Each number is 128 + 24 x the weight over its row's rms, rounded and kept within 0 to 255. Layers, rows and columns count from 0. The size above them is the row's rms in percent of the matrix's.

# layer 9 attention value, 448x448, rms 0.0376, rows 66-96, columns 112-223
size [117 111 108 119 108 114 116 111 115 109 115 116 115 115 117 113 115 107 113 110 113 121 112 114 117 110 112 117 111 113 118]
[[ 90 129 150 144  75 139  71 114 108 111 121  76 110 110 128 103 154 136 127 150 132 155 123 129 100 114 148 104 140 111 110 136 132 123 126 126 144 136 142 108 100 108 133 161 142 107 146 167 161 118 138 134 145 128  98  73 153 129 152 127 148 123 105  67 125 173 126 139 102 112 127 152 150 123 185 156 147 136 134 147 132 175 117 164 138 138 141  81  82 139 139  83 108 100 109 112 162 119 110 132 173 115  95 134 132 153 111 113 165 128  75  93]
 [100 123  92 126 116 123 139 149 127 138  72 130 112 105 162 123 123 143 134 164  99 102 152 107 122 136  91 133 122 158 148 116 130 125 121  88 136 156 135 130 138 126 139 108 100 110  99 112 120 116 131 125 116 135 161 174 154 191 137 157 151 113 101 114 146 120 155 141 119 116 121 156 138 125 103 124 146 145 120 147 118 114 122 136 133 117 111 133 117 129  74 117  84 156  98 190 137 125 172 112 151 152 152  91 118 153 174 128 137 101  58 163]
 [129 124 120 141 112 117 157 115 117 140 159 120 101 118 126 145 119 127 118 157 151 101 140 140 116 141 113 110  75 122  86 140 180 128 149 160 131 138  88 144 165 112 151 145 130 142 124 109 144  58 106 115 129 136  96 129 103 111 123 110 111 148 147  90  74  98  87 109  80 119 125 149 121  75 127 161 107 138  62 110 154 147 101 144 121 165  76 159 155 178 101 119 118 122 136 152 102 111 141 112  78  97 119 144 127 123 118  92 156 164 153  89]
 [164 152 125 117 139 112 133 111 129 109 144 114 162 112 164 144 129 129 144 176 104 128  99 135 108 121 158 138 157 133 117 105  97 129 134 137  88  92 133  58 123 123 137 154 156  91 137  98 134  93 112  96 144 138 149  95 149 106 135 117 132 129 119  61 147 182 149 113  98 164 151 110  98 148 104 140 166 124 145 126 181 124  91 191 108 116 163 104 118 145 106 106 141 139 113 105 104 104 154 119 191 129 146 142 143 143 181 114 110  68 127 106]
 [155 151  96 144 109 131 134 125 141  58 180 137 150 120 181 130 107 126 136 117 107 134  86 123 198 191 102 108 102 112 129 125 125 107  86 103 136 122  95 147  87 153  94 139 113 127 111  94 135 120 127 128 102 139 154 179  72 119 138 130 110 134 178 112 156 185 165 135 129 131  84 122 129 134 131 134 193 114 181 107 151 152 136 119 110 132 150 123 157  94 166 102 165 153  94 179 122 125 137 120 118 124 131 111 125 117 143 105 108 129  91 149]
 [131 100 122 105 151 149  85 135 101 137 140 133 152 129 131 108 141 122 134 128 107 163 127 160 134 133 158 134 125 127 111 177 119  96 105 107 159 152 141 120 131 132 149 132 121 115 106  98  79 108 144 147 149 160 125 125  94 153 162 132 135 111 129 140 103 133 153 138 134  71 139 116  84 119 127 137 132  87 146 131 121 114 153 136 121 147 145 124 156  95 153 162 168 116 139 138 117 141 135 141 123 104 123 131 145 155 138 124 163 135 152 162]
 [103 133 119  90  91 119 183 141 121  93 107  97 101 102 159 111 172 148 159 148 108 141 139 121 109 120 120 158 181 129 118 144 133 118 140 118 109 158 130 142 121 115 144 122 126 130  89 130 123 152  85 148 126 107 133 118 123  89 146 165 103 155 158 150 121 122 134 137  94 155 129 125 105 140 116  78 132 113  91 162 176  89 146 144 155  83 129 159 158 118 153 134  80 104 126 148 112 117 146 128 119 130 118 111 111 121 138 120  94 142 160 107]
 [111 124 117 150 141  84 157 119 117 138 169 139 199 107 115 132 119 136 146 129 135  98 155 161 129 140 155 174 123 134  73 119  96 119 132 136  91 101 133  89 127 137 101 141 107 107 132 103 145 149 130 115  85 127 126 143  90  95 122  97 151 129 124 124 127 142 127 175 165 140 127 123 148 142 123 176 138 146  87 142 155 147 103 120 162 137 135 134 129 133 156 132 106  75 174 109 103 149 109 124 150 136 146  84 108  52 140 133 113 131 103 188]
 [ 92 148 110 136 154 112 162 164 122 111 146 125 169 132 118 132 156 146 129 118 118 140 156 146 134 167 136 136 143 100 110 104 112 104 134 179 107 112 159 153 110 116  86 111 160 100  70 123 133 144 141 104 117  92 128  85 113 140  97 153 138 141 129 103 118  94 116 128 123 139 109 126 121 120 127 143 135  87 145 118  74 174 134 108 115  99 137 111 154 117 117 136 105 150 126  97 155 147  77 137 134 102 141 132 143 133 106 216 100 133 140 151]
 [148 143 135 137  98 152 147 197 146 125 143 133 119 117 115  97 162 146 126 147 139 157 139  88 149 112  90 125 131 102 156 117 175 104 120  85 131 167 113  75 101 124 105  97 143 103 157  94  96 142 146 105 135 135 154 108 183 111 125 104 121 150 124 151 126 121 155 121  71 131 151 121  79 110 169 130 130 114 125 110 148 134 134 155  87 144 132  80 106 149 127 149 171 171 102 156 131 145 127 123 100 114 100 118 104 149 149 189 150 138 128  89]
 [172 107 113 134 129 107 191 125 152 102 121 148  97 146 139 112 138 130 145 122 146 116 154 150 164 147 118 148 135 158 134  96 122  96 110 115  97  89 116 144 135  95 131 119 167 103 123  91 112 120 149 148 106 171 119 134 127 151 125 117 148 140 155 104 122 116 152 116 159  99 155 130 169 122  86 145 150 120 111 127 138 128 146 127  93 105 114 170 109 141 120 120 130  81 155 133 126 129 158 104 102 146 131 120 123 167  90 168 103 108  94 153]
 [126 133 136 150 135 123 114 119 131 122  98  82  70  99 150 116 197 130 109 130 137  78 136 145 139 129 127 152 148 128 132 110 120 111 113 168 139  77 154 138 133 103 137 124 106 142  85 145 112 119 125 151 158 124  91 107 126 127 157 108 110  83 124 117 155 117 120 144 161 102 149 131 152 113 154 161 124  86 124 140 160 116 141 126 116 149 123 136  94 136 138 116 120  93 164 100 125 151 125 146 124 141 115 132 157 114 155 137 145  97 113 139]
 [139  95 158  93 141  91 112 119 147 149 143 151 123 128 146 146 145 124 115 119 100 109  95 122 122 108 131 153 114 126 144 128 138 126 136 154  91 139  97 150 112 109  91 112 155 131 102 104 113 118 109 148 107 124 117 140 141 139 152 166 144  77 128  80 127 140 147 122 122 110 163 135 206 112 191 135 114 184 128  97  92 135 132 106  90 124 133  93 117 157 108 114  95 124 104 133 143 180 142  84 132 194 152  99 116 142  77  87 149  90 120 109]
 [110 128 102 145 131 160 169 111 129 116 151 137 111  81 111 149 118 137 110 123 111 119 147 132  99 158 129 155 142 153 142  85 127 114 164 143 109 144 127 104 159 141 138 184 157 152 106 158 107 163 152 110 135 121  90 150 138 103 135 118 101 147 106 150 121 128 167 146 119 122 143 115 149 119 130 134  58 145 118 103 114 160 140 142 137 182 148 123 111  98 119 105 176 143 132 112  92 126 129 128 131 142 145  94 120 157 107 138 102 127 137  85]
 [123 118 131 106 124 168 106 112  83 113 109  98 128 139 134 124  87 162 154 149 169 139 148 135 157 201 172 187 119 132 108 135 167 121 135 129 127 135 123 121 165 132 155  81 115 146  94  98 106 138 120 142 151 126 181 135 110 128 135 112 149 159 150 107 126 127 185 108 115 136 133 174 132 157 122  98 151 107 116 131 112 110 163 109 160 106 137 109 154 127  94 118 144 127 119 126 164  41 115 141 114 118 129 130  99 113 154 136  95 140 108 177]
 [135 124 116 126 170 162 138 138 121 124 114 124 143 127  92 128 165 128 131 136  73 149  93 130 120 125 148 149 167 155 108 183 129 154 117 133  89 148 137 141 157 133 171 119  98 140 139 125 186 114 145 145 121 167 139 147  95 159 125 178 116 121 160 110 144 179 156 112 129 162 141 125 113 167 107 103 115 116 143 107 113 158 175 140 101 138 128 114 106 109 113 112 119 142 102 143 107  98 147 117 143 121 139  95 102 126 161 102 158 118 114 161]
 [101 152 113 152 132 128 116 107 179 122 129 145 101 136 136 121 124 120 142 120 116 116 120  65  89 100 147 185  85 104 102 129 136 126 100 148 159  84 127 135 148 114 154 140 119 155 147 130 100 153 124 182 113 134 150 135  96 166 130 145 117 121 140 133 124 107 139 157 128 126 109 124 106 153 115  85 132 132 128 140 160 132  71 159  70 137 137 128 148 125 131 112  88 138 163 128 150 131 154 129 139 132 140  91 117 111 127 154 112 129 117 156]
 [153 136 161 149  86 150 146 147 126 165 143 122 134  84 140 133 136 120 114 108 143 106 116 137 138  83 152 125 105 161 151 136 133 145 130 116 131 143 111 139 132 118  55  97 114 137 100 138 134 152  91 130 130 128 102  97 135 104 128 187 151 155 144 129 163 159  88 161 141 121 170 156 131  98 100 133 117 114 108 126  99 120 133 110  95 138 130 179 136 159 120 108  97 136 126 134 122 113 157 115  68 147 121 129 130  98 171 171 137  99 173 129]
 [127  63 121 114 151 165 107 144  99 141 132 116 124 100 159 133 121 118 125 157 162 134 146  96 171 129 150 127 123 145 132 110 102  92 121 101 172 119 127 131 157 118 128 122 114 104 133 146 101 194 116 176 125  84 102 136 138 122 103 137 153 147 125  86 150 127 105 108  84 126 126 145 160 103 148 161 124 152 171 113 111 166 103 119 150 110 136  83 127 125 100 143 120 145 114 142 143  90 126 147 150 113 147 144 106  98 141 115 142  88 102 153]
 [ 98 113 132 158 138 109 107 118 128 172 146 114 122 116 114 147 136 128 117 130  91 111 126 124  95 106 127 152 156 146 147  95 157  93 113 143 131 164 143 126 127 151 117  99 127  91 106 108  93 175 145 122  82 126 152 112 132 124 154 103 138 165 154 121  99 120 116 156 103  96 129 142  75 109 162 148 154 144 127 134 120 122 122 107 135 162 166 141 117 104 153 126 124 130 178 156 124 113 142 128 105 123 138 121  91 132 135 135 140 134 107 116]
 [136 135  94 102 173 147  95 134  91 151  61  89 133 112 102 148 147 114 131 168 103 134 113 152 133 148 143 174  99  92 147 170 125  93 125 152  95 107 177 127 137  87 135 170 125 127 137  55 155 152 129 119 134 112 117 133 145 135 142 154 111 145  71 154 140 115 138 110 123 121 119 144  99 134 135  96 162 126 150 173 122 150 107 139 137 105 121  81 106 150  89 151  99 143  96 103 124 104 183 121 153  82 158 160 136 112 139 160 104 128 138  91]
 [132 113 147 105 154  82 173 127 149 157 115  78 129 135 121 127 118 119 120 132 115 178 134  85 155 124 118 146 155 127 134 188 125 116 152 146 128 143 109 137 114 123  96 153 127 115 152 143  96 151  94 128 135 106 131 140 176 126 129 130 147 131 135 133 141 156 186 117 128 101 156 113 107 102 132 137  58 113 102 125 111 186 134 127  59 125 124 106 111 160 173  98 129 120 105 120  93 149 122 116 123 102 121 140  64 159  92  77 110 106 150 111]
 [100 149 132  88 160  83 135 108 148 132 117 138 130 170 121 113  91 120 151 132 149 128 128  96 119  91 178 152 128 133 131 114 138 138 117 100 126 115 127 122 145 118 127 160 128 157 163 160 111 122 105 124 143 133 128 102 110 141 115 119 109 129 100 152 166 122 156 101 112 140 141 150 134 139 173 151  96 100 130 111 137 102 154 135 167 146 116 125 151 144 123 175 122 148 120 156 175 128 125 166 142 147 151 104 111 144 170 128  78 168 129 155]
 [165 115 114 134 121 111 141 150 176 119  99 127 129 130 134 139 143  98 102 115 158  97 134 130 151 155  76 104 139 128 126 120 147 123 133 134 107 146 131 156 211  96 169 127 110  96 151 142 142 145 115 158 111 121 169 112 109 124  81  96 153 107 124  78 145 151 113 140 123 127 138 122 109 106  99 130 134 121 153 159 121 141 137 109  87 112 105 154 121 118  90 126 180 173 108 141 115 148 111 111 188 151 135 142 155 169  96  91 136 113 117 137]
 [145  98 138 132 124 114 149 109 174 104 138 158 138 121  84  79 128 117 139 151 147  86 123 127 187 137 116  84 156 147 118 124 141 131 151 183 133 175 137 150 147 125 148 120 162 165 132  88 120 120 121 144 101 147  93 136 132 143 106 166 115 128 113 108 124 159 166 105 112 149 152 114  93 116  72 116 103  80 120 118  90 156 143 142 137 127 109 110 123 148 147 118 189 129 137 122 139 111 116 102 129  89 130 115 141 159 133  93 120 127 125 120]
 [ 87 123 120 140 136 169 164  95 126 135 131 129 111 114 137 143 112 144 149  91 106 122  87 148 147 139 104  93 103 133  96 112 148 110 134 165 152 108 135 148 111 154 142 105 140 102 115 143 139 135 153  98 132  74 137 129 186 124 169 124 110 139 153  97 103 104 118 110 105 100 143 140 165  99 123 187 162 136 101 117 113  95 137 112 146 122 152 143 135 136  94 119 150 101 175 131 154 124  70 147 160 142 122 153 126 123 128 121 126 192 115 138]
 [125 122 171  94 144 156 173 121 109 132 109 153 136 158 132 101 108 137 135 125 146 155 106  99 140 205  89 105 107  73 103 122 108 113  93 111 162 116 119 147 131 148 125 158 103 137 147 103 118 184 146 168 136 127 148 102  83 161 127 146 136 142 128 170 153 156 168 115 135 161 127 166 128 133 136 124 106 148 133 145 145 111 157 171 162 146 103  78  91 116 156 141 119  96 104 130 147 130 124 140 136 148 161 125 118 182  92 118 180 128 122 138]
 [ 46 132 176 157  85 121  96 131 120 140 151 145  93 114 112 123 151 140 111 147  80 113 134 151 113 158 134 129  95 129 129 130 117 147 123  63 106 157 103 138 103 121 105  75 127 151 130 144 169 116 117 108 128  90 110 174 130 106 111 141 101 124  87 111 158  87 121 138 144 135 128 155 152 152 171 148 150 159  93 104  84 113 100 126 151 120 133 125 123 119 115 117  87 111 129  85 150 180 103 146 131 182  99 120 140 147 153 144 124 152 133 119]
 [137 136 164 144 121 129 121 131 153 157  84 107 133 167 161 152 118 126 132  99 140 144 160 130 127 140 132 132 154 127 151 162 121 134 111 160 146 128 122 144 124 108 110 144 113 151 161 114 139 119 122 145 141 142 129 121 148 111 144 150 111 108  87 172 142 131  91 123  96  88 106  97  96 129 119 133  78 174 111 160 118 148 143 142 119 146 122 116 108 134 142 113 128 144 146 116 102 119 121 136 140 134 120 129 102 118 143 157 137 158 172 118]
 [132  97  74 110 118 119 131  86 106 144 130 131 145 139 111 152 123 140 108 121 108 119 127 117 112 133 141 146 122 119  89 125 114 126 134 107 104 129 128 128 118 132 105 132 104 107 122 133 135 139 111 103 160 131 149 134 132 143 116 148  85 169 120 147 133 123  91 115 112  58 127 123 138  75 118 156 186 107  94 136 105  86 144 128  65 150 136 129 114 145 140 135 124  90 127 146 101 182 111 169 161 135 139 148 105  99 147 111 127  91 130 126]
 [138 107  89 127  99 101  97  89  93 112 112 140 124  85 154 152 150 133 117 149 130 148 123 169 123 163 144 142 173 124 115 180 143 126 128 154  91 126 134 149 107 124 152 109 126 106 110 156 114 125 121 123  66 133 160 140 101 139 167 111 150 122 117 137 112 126 166  89 115 104 122 127  70 133 132 160  88 152 153  97 135 129 105 128 169 111 136 128 110 116 169 162 121 118 148 144 118 127  82 166 133 166  78 114 134 197 138 132  98 168 158 122]]
# layer 9 attention output (transposed), 448x448, rms 0.0371, rows 66-96, columns 112-223
size [119 111 109 117 107 108 115 107 112 113 110 120 116 116 113 110 113 108 112 107 110 124 108 115 119 108 104 104 113 115 121]
[[143  84 100 161 141 108 106 155 177  79 112 123 108 155  85 147  96 130 128 116 112 161 148 145 104 133 148 108  99 155 124 121 137 186  84 105 149 117 115 148  85 120 101 113 131 100 137 172 112 112 103  83 129 106  86 127 133 124 122  80 117 124  99 125 118 148 154 134 109 130 123 125 140 126 139 151 126 150 130 109 100 147 152 158 128 120  82 116 115 135 166 163 122 103 124 146 143 146 133 133 109  67 128 158 118 113 114 119 109 114 109 122]
 [188 123 138 129 108 133 109 110 158 135 111  66 130 119 148 129 119 130 114 149  97 149  94 154 109 109 106 129 163 161 120 107 131 132 132  85 124 139 124  96 113 135  89 122 101 112  96 114 103 184 100 121 153 127 111 133 146 156 126 133 146 158 102 167  99 142 123  75 136 127 116 117 154 130 151 135 189 150 135 132 134 116 138 117 145 133 156 137 130 122  94 177 122 156  76 109 163 144 142 145 158  92 135 101 145 131 120 142  94 108 145 124]
 [138 159 167 155 125  93 110 133  78  99 148 134 105 158 104 156 114 148 115 116 141 114  92 125 146 133 129 153 123 118 104 120 127 123 168 131  95 114 105 114 173 131  88 122 102 168 169 116 160  76 112 100 151 105 127 125 122 122 100 134 118 128 150 174 168 155 142 116  72 130 147 138 105 106 157  98 102 145 118 120 130 103 101 164 159 154 132 113  86 174 137 159 143 126 128 154 134 117 178 115  82 111 152 104 110 138 151 163 124 135 119 104]
 [ 78  91  91 135 154 121  94 159 147  91 121 117 132 114 112 114 138 124 138 141 160 135  80 107 132 151 119 119 162 111 111 124 157 134 137 123 133 122 123 102 151 161  99  90 123 148 120 184 157 150 143 124  98 128 101 151 129 120 174 128 119 114 129 136 132 137 129 123 133 114  94 138 138 103 152 138 110 114 142 153  79 144 147 189 125 133  68 110  96  84 108 170 120 157 155 151 153 134 129 110 101 159 144 139 180 124 105 121 122 126 133 143]
 [120 140 115  86 148 110 127 122 142 147 100 112 110 113  93 127 152 142 106 142 106  97 125 107  81 189 160  64 130 116 100 130 183 138 158 139 123 164 138 116 112 133 130  89 158 149 118 113 111 136 106 137 114  92 109 111 130 128 146 134 130  95 146 149 157 121 111 112  70 134 158 119  92 123 116 181 141 135 141 143 102  95 142  89 154 168 100 126 131 123 157 130 109 135 106 153 181  96 137  98 123  99  86 164 137 114 118 110 148 128 166 107]
 [137 119 106 133  83 116 106 145 155 154 144  94 116  78 109 127 143 144 129 166 117 131 152 140  99 107 126 128 119 135  99 173 134  75 126 135 117 115 119 151 114  98 149 130 113 135 105 117 131 132 173 120 139 137 159 121 153  69  95 129  87 103 113 103 128 122 148 119 121 112 158 126 132 144 155 116 130 107 109 145 122 143 150 121 126 130 101  48 123 119  74  69  98 118 175 117 166 136 129 139 103 101 146 153 140 128 105 149 158 149 121 139]
 [182 116 146 118 155 125 112 145 183 121 121 143 154  95 126 121  97 100  99 105  86 101 113 144 136 107 153 145 126  89 105  81 142 161 142 117 114 111 128 149 116 150  98 115 151 139 122 105 135 117 114 125 135 116 157  99 141 111  97 131 131 127 124 113 147 136 123 121 158 145 108 157  99 119 122 134 132 127 130 125 123 105 141 146 118 127 142 155 143 133 107 171 149 133 127 124 141 159 184 159 154  78 141 124 143 145 143 210  90 104  76 165]
 [146 132 100 184 138 151 129 161 137 165 150 125 103 155 139 105 134 101 106 100 144  95 131 122  95 105 123 136 141 110 107 130 152  68 167  94 118 134 168 103 119 165 147 133  83 129 108 147 148 137 158 141 142 147 139 145 170 139 136 155 142  92 127  92 161 128 106 131  91  88  76 145 110 130 116 123 124 142 117 140 153 161 144 111 104 138 144 140  85 147 120 116 169 116 149 128 130 121  99 139  98 116 117 150  97  95 175 124 143 131 160 105]
 [173 152 158 106  74 130 121 136 145 114 115 140 154 162 118 141 115 122 108 121 154  94 127  97 124 129  95 189 117  83 139 130 104 111 112 128 122 123 119 138 140 118 147 117 131 142 155 139 152 205 168 137 131 116 121 133 170 125 186 116 116 106 149  85 140 108 113 122 120  94 119 146 144 176 171 163 130 127 126 134 159 141 133  95 106 143 155  60 104 111 194 103 114 130 129 126  84  98 137 149 132  93 110 156 156 157 137 144 160 113 152 101]
 [129 139 108 127 146 116 138 133 186 132 116 155 109 119 166 123 146 185  96 108 102  94 115  95 137  91 184 108 146 145 112 118 113 176 109 140  88 108 158 131 151 117 113 141 116 130 111  82  98 137 153 117 108 118 133 173 163 145 143 153  99 109 118 140 102 104 123 113 121 168 202 151 107 101 153 152 120 117 144 123 179 139 146 168 119  77 136 112 142 126 108 147  88 137 104 148 106 136 142 151 155 138 164 148 141  83 135 149 163 172 104 164]
 [185 108 116 113 134 106  99 120 176 115 167 140 108 124 108 141 124 109 120 172 132  86 154 115 154 131 144 133 145 136  77 121 121 129 128 151 103 100 118 114 135 130 138  91 132 128 138 100 112 120 107 157 120 158  98 106 111 126 136 134 113 149 156 158 140 118 186  87 130 159 133 129 172  95 111 145 134 114 120 138  95 134  91 136 127 124 143 134 130 116  82 121  79 121  80 109 105 117 115 129 124  87 134 133 117  71 187 152 133 104 143 122]
 [146 110 133 146 106 104 120 136 106 118 109 100 138 132 123  99  64 121 149 126 115 107 118 154 117 138 111  95 122 151 103 125  60  97 109  95 147 155 132 149 103 162 119  66  93 142 167 150 171 142 116 120 108 159 154 139 144 132 124 144 153 144 143 194 148 102  99 124 160 117 143 113 143 114 129 133 125 138 111 124 117 143 107  90 109 139 110 103 125 160 118  91 103 114 123 120 119 153 145 149 127 116 137  90 128  90 148 134 102 127 196  87]
 [100 103 128 100 132 101 136 126 136 136  86 126 130 126 131 153 126 127 128 132 116 131 156 131 116 111 111 138 157 142  77 124 124  97 127 126 112 130 113  73 110 119 124  98 114 103 115 111 120 141 126 124 195 151 103 148 106 158 180 185 165 155 104  98  89 133 150 107 143  26 189 101 132 113 129  72 132 119 129  88 151 115 143 143 135 103 109 117 157 157 125 161 128 134 138 148 140 135 134 119 124 157 165 139 150 122 123 119 141 110 135 156]
 [134 116 167 122 163 184 173 153  92 156 121 135  99 125 116 110 114 139 169 151 136 144 110 132  63 127 133 110  84 107 148 111 141 100  91 177  90 127 139  94 143 124 146 174 160 139 162 153 129  97 118 112 131 126  79 124 123 132 151 147  94 150 111 135 137 122 160 138 134 144 170 168 169 147  98 146 113 117 146 104 123 156 113 130 119 131 126 141 109 125 101 118 109 137 122 138 120 146 106 152 129 133 138 115 102 120 154 108 101 176 122 108]
 [127 160 136 143  82 143 138 122 134 153 125 132  96 177 133 139 182 112 107 123 150 159  90 113 176 130 121 112 109 156 121 185 138 127 130 146 142 157 140 110 128  86 117 135  96 130 122  99 133 148 186 109  40 113 135 100 115 143 100 152 142 130 164 172 123 153 107  88 107 184 128 150 106 170 122 164 155 119 126 157  94 141 120 146 132 104 140 141 127 136  94 165 112 131 120 120 100  82 120 111 164 146 134 114 139 107 151 147 109 142  74 162]
 [109 147 120 103 170 141 136 103 180 116 117 122 122 124 153 128 126 161 140 147  84 113 120 108 162 113 152 133 111 155 141 195 148 116  80 130 135 124 139 134 128 125 129 133 144 107 160 128 123 127 128  95 112 152  86 132 151 141 102 120 119 170 136 103 120 117 148 138 154 169 108 115 135 106 106 110 149 151 148  90 145 103 132 116 116 129 114 144 114 109 103 102 175 152 179 138 134 127 139 126 111 116 131 121 157 147 139 117 149 108 162 159]
 [118 103 137 127 158 160 139 169  99 113 108  82 137 116 109 152 128 113 154 136 123  77 164 155 139 120 116  83 133  90 142 146 139 131 117 137 177 101 119  98 127 108 126 147 136 156 100 151 111  89 110 138 158 126  78 152 149 146 119 164 144 132 137 140 126  56 102 122 123  85 117  89  83  85 133  99 164 109  95 160 104 122 104 115 100 167 152 125 126 148 132 106 109 162 143 108 150 111 159 109 137 111 141 127  99 125 115 134 135 134 167  98]
 [142 133 141 126  75 127  97  78 134 155 172 118 116 118 158 162 129 155 110 159 165 121 156  88 113  81 151 148 161 121 162 125 140 121  99 122 141 135 116 129 164 102 119 133 143 160 136 142 122 149 139 167 137 170 129  88 110 176 108 151 132 101 153  91 113 107 132 189 129 152 102 145 163 139 143 127 124 124  89 108 123 128 112 128 110 113 123 155 116 131 133 132 124 122 112 129 117 144 156 134 131 139 159 149 172 123  82 157 171 120 106 100]
 [165 125 121 154 110 123 131 125 132 134 135 133 129 101 103 164 142 114 142 161 148 116 121 122  80 112 154 141 134 134 102 127 169 104  99 160 117 162 139 111 113 125 123 117 159 168 132 128 124  86 121  91 173 119 109 100 120  92 119 130 105 168 128 121 118 137 122 174 140 138 111 140  94 128 163  85 117 120 123  91  97 117 100  83 164 107 112 135 153 134  98 128 128 111  97 123  97 164 140 130 122 121 171 110 176 117 148 105 127 150 125 151]
 [145 126 135 144 118 166 127  74 147 158  99 130 170 137 157 175 185 150 133 143  94  99 122 122 169  98 128  95 134 108 115 131  96 102  73 140 109 101 134  87 145 130  83 150 110 133 132 127 159 108 147 118 149 152 140 143 141 156 135 138 107 103 129 155 137 106 107 124 138 203 160 134 123 107 102  82 126 140 103 139 189 108 101 124 144 143 177 128 147 121 103  95 103 159 102 147 107 133 151 151 132 124 170  98  96  80 136 130  74 133 117 135]
 [127 161  99 133  99 120 105 148 156  90 133 104 132 144 145 121 108 124 124 112 137 123 122 149 176 172  82 157 127 132 134 144  84 157 157 150 115 141 104 143 153 127 147 129 143  77 149 131 155 114 131 109 153 150 107 141 102 127 146 156 108 151 101 157 154 125  93 146 168 179  98 151  60 150 172 148 112  88 121 135 135 107 120 137 136 110 103 126 150 109 127 178 113 127 148 125 123 177 133 116 132  88  90  98 154 120 111 122 106 135 144 134]
 [146 130 181 138 163  77 151 104 133 119 105 150 111 129 137  97 178 123  84 169 162 106 113 130 145 101 114 139  85 116 126 190 118 159 119 127 124  93 108 127 112 132 148 143 138 132 158 103 132 116 110  77 103 100 127 110 134 130 141 119 113 161 103 132 136 130 151 112 101 206 138 119 114 137 103  80 100 115 137  86 182  98 141 176 117 147 148 153  98 134 144 163 107 107 125 125 128 139 126 136 133 153 151 108 176 125 128 175 140 172 130 116]
 [154  72  96 118 135 117 153 176  94 163 139 108 133 129 143 125 108 124 126 106 132 145  98 166 139 139 129 117 146 110 149 176  96 155  89 171 127 138 143 136 123  52 127 141 120 107 143 103 115 126 146 170 149 145 121  91 135  79  82 122 150 166 147 136  76 118 141 144 131  75 133  97 160 105 141 153 112 104 157 158 156 126 117 156 113 132 102 126 118 119 155 153 145 129 170 156 127 142 137 132 114 166  83 151 126 176 103 137 142 109 129 152]
 [115 176 152 120 119 139 116 125 163 122  98 147 107 149 125 112 144  84 163 123 130 115 144 159  95 116 109 119 114  96  97 134 143 100 139 159 118 122 149 142 178 181 150 102 140 111 123 142 123 116 125  85  70 109 110 139 118 150 145 118 146 118 128 169 130 158 152 140 142 116 121 150 109 126 116 154 161 133 133 123  83 100  71 127 151 145 119 172 147 125 125 102 130 146 153 126 119 140  85 151 153 127 128 151 140  74 150 130 136 147 204 145]
 [119 136 121 158  70 154 159 102 132 107 137 123 125  67 133 109 145 167 152  99 104 103  74 115 130 133 138 118 142 137 139 147 127 135 123 127 119  96 120 122 173 121 142 126 122 110 115 119 152 134 124 119 108  76 112 150 142 153  77 108 127 119 127 134 126  78 144  99 153 163 161 136 125 129 122 107 112 124  94 115 129 115  95 166 143 162 150  99 105 111 119 114 109 137 123 127 107 146 103 141  68 128 136  81 132 102 128 117 110 169 133 132]
 [167 115 144 132 135 161 124 126 166 128 109 141 182 161 110 132 119 136 173  67 146  99 126 174 133 164 127 108 144 132 147 114 108 163 123 111 112 111 112 116 143 121 163  83 139 135 107 163 125 161 118  90  79 141 123 114 143 162 152 135 131 132  60 124 166 133 114 158  78 137 167 124 111 137 111 138 107 160 175 160 114 116 111 112 128 127  82 121 103 133  81 149 121 139 106 125 127  97 108 114 122 145 129 121 117 133 133 163 117 147 126  79]
 [133 103 111 129 138 107 144 121 146 121 168 173 164 120 118 105 105 191 131 127 122 109 125 104  97 178 139  93 119 175 161 114 135  99 150 178 114 103 152 168 137 145 115 117 120 146 103 129 112 134  93 155 106 129 157 128 127 116 159 102 123 121  99  88 102 110 118 117 155  76 112 138 157  86  74 103  80 114  98 119  87 115 120 113 103 148  90 133 158 111  91 134 137 131 124 126 155 164 131 120 127  93 118 120 124 135 152 145 153 139 129 133]
 [149 127 177 114 117  73 105 120 115 135 120 127 120 137 152 121  90 150 136  94 148 112 147 169  91 148 167 103 127 146 131 107 131 153 149  92 198 107 130 157 111 114 148 146 128 130 157 141 116 130 141 136 152 128 144 132 122 140 128 121 143 133 144  86 114 112 136 114 138  92 125 109 111 138 158 148 123 126 148 116 131 140 122 165 156  80 146 156 147 137 132 160 122 125 134 127 120 134 115 105 158 114 125 123 128 161 123 171 142 141 132 139]
 [161 155 141 137 184 116 105 149 102  99 134  78 177 154  97 109  74 142 196 137 105  70 130 125 117 150  93 141  80 155 117 119 107 147 133 123 103 125 101 116 145 143 123 149 132  91 160 106 101 110 117 139 130 123 143  99 120 110 146 161 158  72  65 101 152 131 142  92 102  91 113 116 101  96 108 144 134 171 117 143  95 158 134 120  76 144 156  93 117 100 135  81 114 159 133 109 148 140 115 136 120 143 111 152  86 118 141 131 147 133 111 127]
 [109 125 118 111 125 144 116 141 164 118 176 104 125 105 137 108 124 117 140 115 119 107 125 167 102 105 119 154 123 146 111 127 124  89 129 144 149 158 120 137 160 146 127 139 103 140  68 135 104 130 154 123 157 154 126 136 133  90  96 166 133 146 103 116 135 112 100 171 125  87 120 119 125 141 122 136 111 133 120 137 100 101  92 124 110 133  99 101 110 146 130 111 124 131 134 115 154 134 108 129 111 127 115 107 144 173 147 108 147 102 110 169]
 [121 114 106 123 142 132 139 188 121 139 101 124 138 105 121  80 160 101 141 138 125 145 151 139 169 127 122 122 117 128 141 131 133  99 147 140 114 183 137  99 121 155  94 152 118 144 165 107 113 134 100 168 103 129 177  87 151 175 106 121 115 111 151 125 159 164 133 102 125 110 118 109 101 128 136 127 116 133 160 122  93 130  86 201 136 122 101 110 148 126  95 117 115 122 143 116 103 152 125 153 147 144 135 113 120 132 126 155 131 146 121 158]]